Weights of a small transformer language model.
Architecture: RMSNorm before and after each block, rotary positions, tied embeddings, normalized queries and keys, capped logits.
Each number is 128 + 32 x the weight over its row's rms, rounded and kept within 0 to 255. Layers, rows and columns count from 0. The size above them is the row's rms in percent of the matrix's.

# layer 4 MLP down (transposed), 1536x384, rms 0.0544, rows 491-501, columns 192-287
size [102  96  98  96  89  96 100 103  97 101  97]
[[146 171 220 138 146 103 105  88  69 119 120 190 117 103 136 120  99 100 174 112  64 139 170  96 119 150 162 165 112 112 160 108 131 109 141 181 118 142 127 184 125  84 182  85 158 137 144 164 141 132  74 103 118  96  63 156 180  99 155 152 172 170 125 125 199  50 101 135 141 126 147 125  86 165 123  98 119  99 130 142 140  96 135 103 143 118  67 167 118 100 105 167 118 120 137 110]
 [146  75 139 171 111 169 149 123 120 102 122 120 188  89 132 158  79 187 131 119 117 166 120  89 108 156  76 161 119 154 124  81 125 115 123  89 185 151 137 203 150 130 111 163 100  81 136 162 105 137 184 104 127 153 148 122 180 102  72 202 144 150  92 171 134 121 159 114 145 114 131  82  62 106 174 159  88 116 129 117 197 115 126 131 109 122 123 178 133 166 140 100  87 164 138 124]
 [131 116  78 124 160 117 186  98 137 150 162  76 139 142 166  75 115  74  88 148  94 126 157  92 152 114 106 127  92 119 150 158 183 116 128  74 101 128 139 161  97  82  90 166 101 106 106 143 147 118 109 142  93 121 136 108  48 138 118 151 120  65  95 150 117 151 154 165  78 156  21 120 169 129 149 120 196 130  81 122 183 126 138 147 150 164  99 119 105  89  41 109  79 163 136 158]
 [116 145 122 108 146  51  77 134 119  90  93 171 113 156 196 105 174 148 113 134 178 149 205 144  95  94 168 177 141 189  73 121 114 150  98 127 144 137  76 112  91 102 139  41 135 160 120 128 151 182 120 182  79 105  93 138  58 122 114  96 175 145 174  87  69  70 125 126 138 128  88 124 107 114 131 122 194 158 168 153 139 185 167 131 157 124 125 108 103 113 134 135 137 115  74 164]
 [118 135 131  93 156 194 110 138 158 120 160  78 116 117 129  69 136  54 118 135  96 136 124 107 143 142 150 132 128 118 142 137 160 115 156  97 110 141 125 136 180 116 158  90 151 104 113  82 148 122 118 160 152 136  95 123  56 134 120 105  39  62 126 124 144 152 146 179 110 114 131 102 146 113 130 126 130 181  88 133 146 144 107  77 188 121 161 135 130 129 143 110 144 175 152 113]
 [153  71  34 163 129 166  99 131 146 104  75  85  95 133 138 122 158 129 141 118 103 132 131  99  66 110  53 161 141  66 171 162 135 139 123 123 142 151 107  93 100 166 156 161 158 140 122 150 110  83  87 195 104 130 144 193  88 148 166 152  93  93  72 107 186 198  93 148 163 141 168 128 143 172 117 101 175 135 137 142 115  75 149  48 128  44 100 164 102 107 138 103 109 151 149  92]
 [150 134 114 176 124  72 144 152  76 123 221  76  92 134 143  17 108 126 122 135 144 151  78 177 126 142  87 121 114  93 138 168 117 162 159 120 104 175 139  88 151  57 117 136 109 138 122 136 123 129  80  99  84 146 160  88 104  90 153  69 106 174 190 112 162 146 141 114 125 124 153 121 139 148 150 136 149 161 124 104  84 183  61 142 155 164 143  72 134  85 101 121  94 120 190 123]
 [167 131  89 139 148 122 146  93 113  80 162  97 122 121 134 138 118 172 131 108  85  95 131 111 145 166 138 142 142 119 100  73 155 142  77 117 123 128 138 175 113 162 135  84  73 116 173 137 117 100 123 137 114 128 125 100 157 117 157 110 183  85  98 155 150  94 122 154 123 172  36 142 197  90 119 156 108 115 123 137 107 131 121 167 124 170 120 157 100 145 117 155 151 157  87  92]
 [ 81  95  95 139  82 136 146 144 136 149 116 160 122 196 129 110 105 130 170 109 102 126 123 164 103 223 107 137 160 122 126 102 126 112 140 136 116 152 147 156 120 151 122 121 141 179  84 119 166 131  67 158 101 140 153 123 150  81  98 100 115 201 116 127  93 116 146 179 138 198 118 169 127 180 146 158  63 116 115 125 138 180 104  95 169 113 137 152 175  88 148 125 159 117 119 116]
 [104 170 126 169 103 166 175 133 115 124 156  85 115 110 146 119  76 137 104 214 108 158 102  52 168 146 131  50 130 150 142  78 158 107 128 116  96 147  77 156 126  94 151 150 108 111 163 145 132 143 138 165 162  81 129 165 128 135 154  97 121 134 138  87 136 154 129 121 140 109 110 140 147 113 117 122 136  95 170 143 153 158 114 149 119 129 173 159 105 115 157 148  95 104 114 126]
 [101 109  99 144 148 127 141 114  57  69  28 202 212 112 131 161 154 168 104  85 136 131 111 167 100 113 108  72 151 202 157 147 118 144 139 103  96 146 126 127  86  84 139  89  86 219 136 102  73 149 162 125 146 144 128  87 143 162  99 135 137 139  65 140 141 147 110 122 139 161 169 109  99 167 142 104  89 162 112 130 144 153 165 126  86 130 133 144 146 138 118  84 163  93 163 115]]
# layer 4 MLP gate, 1536x384, rms 0.0706, rows 492-502, columns 192-287
size [ 88 101 100 103 100 100 100 103  97 100  98]
[[ 54 114  99 213 157 135 118 146  86 141 134 144 109 152 117  86  90  95  40 103  88 138  78 129 146 104  97 100 165 113 145 172 137  93 107 142  74 130 156 100 156 103 162 105 139 125 101 144 133  84 155 151 163 104 117 115 138 156 191 160  68 154 161 148 126 148 165 150 134  91 123 153 215 113  62  90 112 172 108 130 117 158 134 158 116  95 152 123  45  85 135 169 169 123 197 186]
 [152  83 118 131 161 150 110 102 167 132 151 147 132 153  83  63  94  94 148 110 120 142 144 148 162 136  90 139  83 129 162 140 206 124 195 106 130  98 169 128 130  93 115 113 118 107 115 118 157 126 183 135 127 183 147  90  79 131  90 169 165 103 133 147 117 150 128 114 110 103  70 127 134  86 117 166 126 201 170  92 109 102 159 213 131 109 108  70 123 103 110 154 134 122 164 139]
 [165  98 112  84 142 146 114 151 126 151 157 181  96  99 154 115 188 113 119 182  92 138  71  81  73 126 141  65 137 152  91  60 100 127 117 141  83 128  92 147 172 125 102  95 131 125 119 117  59 131 171 192  96 123 150 201 112 150 100 151  99 136  98 125 104 190 170 184 131 173  91 163 111 141 139 137 104 180 137 152 125 105 104 125 147 172 142 129 153 160 104 111 121 124 165 170]
 [158 143 106 153 167 122 128 103 171 101 119 124 108 110  75 121 195 127 101 153 129 177 134 115 140 127  89 168 143 136 116 141 140 135 188 115 126 154 158 108 141 128 118 100 131 166 165 154  72 153 137 147  79  68 128  93 112 160 145 176 109 143 144 138 158 130 158  88 143 185 171 123 148  98 153 131 106 130 122 113 147 172 169 152 120 124 141 151  86  97 135 127 121 131 165 129]
 [114 123  47 150 109 101  68 136 145 141 136 115 179 147  91  83 138  92 162 143  89 102 137 119 150  69  98 134 199 141 157 118 114 139  56 156 158 142  88  99  89 119 193 112 108 149 165 184 150 121 133 123 168 103 163 148 120 149 132 150 147 154 103 148 109 177 148 156  95 138 193 109 157 172  84  96 157  71 150 111 131 123 102 119 114 110 116 131  93 115 143 194 107 127 175 166]
 [136 114 101 110 136 136 140 111  93 159 159 100 115  96 145  94 183  95 141 118 183 177 103 172 154 142 118 135 147 141 103 154 194 106 161 109  75 186 162  56 168  73 116 123 139  90  87 130  82  92 136  71 126 141 112  73 112 131 143 193 119 162 111 147 127 107 111 145  72  94 124 147 103 121  64 124 122 167 124 131 110 204 152 163 154 121 166 187 118  70  78 161  80 148 154  84]
 [175 129  85 149 106 141  63 120 173 199 182 100 131 182 127 131 150  98 154 135 112  94  67 139  85 120 105 113 107 109 138  97 145 109 161 144 132 127 172 108 127 154 121  50 132 165 128 132 178  80 115  75 100 127 160  80 113 140 112 157 164 106 137 166 203 158 186 125 124 106 106 196 120  98 112 108 131 144  96 170 117 146 116 174 194 149 146 156 124 127 156 206 163 110 160 200]
 [118 182 120 121 107 147 121 117  86 101 176 138 121 151 101 134 150 136 116 128 139 153 108 150 123 117 105 160 131  77 142 164 128 192 169  76 133 127 155 116 154  98 163 191 108  84 116 161  63 169 153 109  93 103 114 133  99 124 160 169 164  50 165 145 153 142  97 176 110 149 156 127 176 150 167 112 101 156 140 155 187 135 114 161 156 109 171  70 135 128  75 105  96 139 121 148]
 [114 152 119  90 177 114  83 134 124 175 113 184 106  72 122 104 124  62 110 109 143 161 101 169 220 124 208 121 149 101 122  68 161 132 185 109 106 124 100 102 143 150  92 146 133 146  77 110 150 108 123 161 128  89 192 142 153 146 135 178  84 144 138 157  99 195  60 126 104  84 119 156 172 125 148 176  93 114  96 140 111 175 165 147 169 162 100 153 174 159 130 121 153 152 145 110]
 [124  99  54 168 150 150 111 126 117 137 181 127 124 156 117  70 135  79  85 183 113 142 153 130 169 131  98 133 159 113 124 127 139 139 142 150 146 119 102 113  91 110 110 156 125 152 107 175 143 102 147 147 104 122 167 151 117 127 153 147 154 160 138  89 131 162 173 135  82  99 120 113 124  97 136  94 141 171 128  30 166 170 125  98  55 127 157 116 109  85 154 192 140 144 165 107]
 [114 135 119 120  96 101 123 164 184 165 152 108 173 180 126 136 141 118  94 140 125 146 166 140 127 130 171 101  96 132 119 111 124 111 140 127 137 113  91 156 108 118 153 128 130 193 171 157 125 135 115  99 158 133  94 164 145 128 118 102 146 168 204 173 137 184 138  98  93  87 149 184 135  76 107 133 118  81 103  70 196 180  57 108 127  77 173 107  97 117 162 208 145 126 151 164]]
# layer 4 MLP up, 1536x384, rms 0.0717, rows 492-502, columns 192-287
size [ 93 100  94 100  95  96 102  95 100 105  99]
[[ 58  98 152 222 160 116 134 152 100 127 102 131 120 141 145 123  76 131 123 123 108 114  82 112 160 132 149 126 180 152 105 154 140  44 114 123  98 112 121 176 173 135 117 149 118 112 116 179 166  58 102 183 119 127 113 134 138 132 192 191  95 131 123 149 110 122 122 169 142 108 112 109 146 123 108 115  90 162 137 120 152 139  90  91  69 135 144 167  63 164 164  77 134  73 145 134]
 [125  74  79 158 112 160 105 135 154 127 136 116 200 102 184 104 142 101 148 167  94  59 120 129  53 148 131 124 163 168 127 100  40 174 169 158 132  90 133  74 157 150 140 100  83 167 162 123 190  65  99 138 126 120 146 150 129 105 159 137 139 150  87 112 119 144 172 148 114  51 156 145  79 101  84 121 134 144 113  92 133  94  68 168 156 123 147 132  86  94 178 180 180  82 140 147]
 [124 133 136 104 164 127 161 182 195 130  96 120 144 132 143  96 150 128 129 147  89 132  91 141 155 132  69 124 108 116 147 176 103 147  96  72 106 139 152 104 128  98 100 158  64 120 113 114 116 117 137 121 162 107 191  76  88 175 106 108 152  79 132 102 124 113 116 157 145 109 136 146 122 129 110 136 120 102  77 127 175 185 197 139 100 139 162 118 165 142  66  75  85 112 181  99]
 [155 144 136 105 120 204 141 171 158 131 125 145 132 140 134 112 117 166 181 148 134 128 130 143 139  74 164 130 136 101 158 136 159 136  83  89 148 139  91 194 101 180 126 117 178  99 150 102 173 114 127 100  80 133 139 173 118 133 161 129 158  75  93  95 114  96 167 163 146 124  82 123 127 115  92 112 122 152 113 166 125  62 127 144 120 137  93  93  80  76 123 180 126 179 146 127]
 [133 181 147 120 169 137  99 138 179 135 109  99 139 178 146 117 103 126 185 118 137 138 141 126 116 126  99 105 187  83 161 146  91 164 134 164 106 100 136 123 135  98 145  93 162 110 117 115 131 141 196 164 109 119 120 157 130 100  57  87 118 160 132 118  97 125 107 148 158 143 115 152  67 134 142 165  93 114 149 174  54  94 142 188 113 111 139  99 182 136 117 132 123 115 152 153]
 [126 130 119 145  87 126 112 183 118  94 123 112 116 121  99 130  83  84 105 161 132 112 125 132 126 121 140 176 142 147 146 135 130 131  98 176 177 104 117 133  65 148 132  80 119 175 150 101 127 157 137 188  99 145 178 143  93 138 118 104 173  40 137 131 146 176 161 111 186 124 149 107 102 154 140  95 156 101 154 143 167 123 153 149 148 118  94  56 125 138 131 126 154 126  96 171]
 [160 142 124 178 134 151 123  95 112 173 140 153 120 118 141  93 128 116 153 183 129 102 104 141 112 155 120 142 142 136  86 178  93 101 163  89  81 110 118 114  42  50 128 116  65 113 172 138 155 108 137  84 105 135 161 125 134 202 102 131 130 111 144 107 133 128 127 142 124 103 116 134  62 107 165 119 117 110 174 119 147  87 117 114 109 104 113 132 152 129 126 149 136 145 168 106]
 [156 117 139  98 155  86 125 138 172 103 130 119 141 119 105 111  99 153 166 104 131  76 174 135 136 115 161  76  97  95 136  72 152 168  82 130 116 158  99 123 101 165  95 147 158  96 133  46 153 129 152 106 155  59 140 123 138  63 172  98 141  29 172 114 178 152 145 141 119 133  81 138 136 159 149  99 201 153 127 183 144 122 135 109  95 105 163 164  99 140 128 130 110 126 125 182]
 [119 109 151 112 151 166 150 148 182  81 135 114  68 121 103 117 157 124 115 110 186 119 188 142 149 142  88  85 163 117 107 104 153 146 137 117  67 148  94  80 146 136 163 112 156  87 138 160 146 147 109 128 147 102 127 133 148 132  58 109  82 102 123 191  34  88  67 102  88 147 136 186 163 101  79 183 151 182 144 206  72 150 117 145 138 150 138 144 129 128 114 133  99  91 117  45]
 [ 91 158 100  90 135 136 140 152 119 177 161 133  87 119 148 146 116 138 183 157 171 132 145 195 135 160 112 116 139  68 129 152 131  96 194 129 188 124 124  81  97  60 129 128  84 217 105 187 101 127 162 183 126 132 128 152 141 166 107  66 120 154 114 108  96 139 148 141  89 141 147 105 151  99  80 144  86 125 156 194  76 127 129 117 125 113 139 148  78  90 175 114 177 147 151 125]
 [102 171 153 123 142  98 105 148 187  82 199 171 199 123 154  98 123 118 185 109 117 138 119 166  57 159 132 109 125  81  94  97  65 145 137 136  92 123 120 144 172  86 150 149  63 138 105 105 129 134 138 139 122 106 101  92 118 128 111 156 115  87 172 131 109 120 134 103 141 115  92  63  29  96 149 117 114 116 165 133 186 158 165  54 157 133 177 160  82 104  77 142 114 119 124 148]]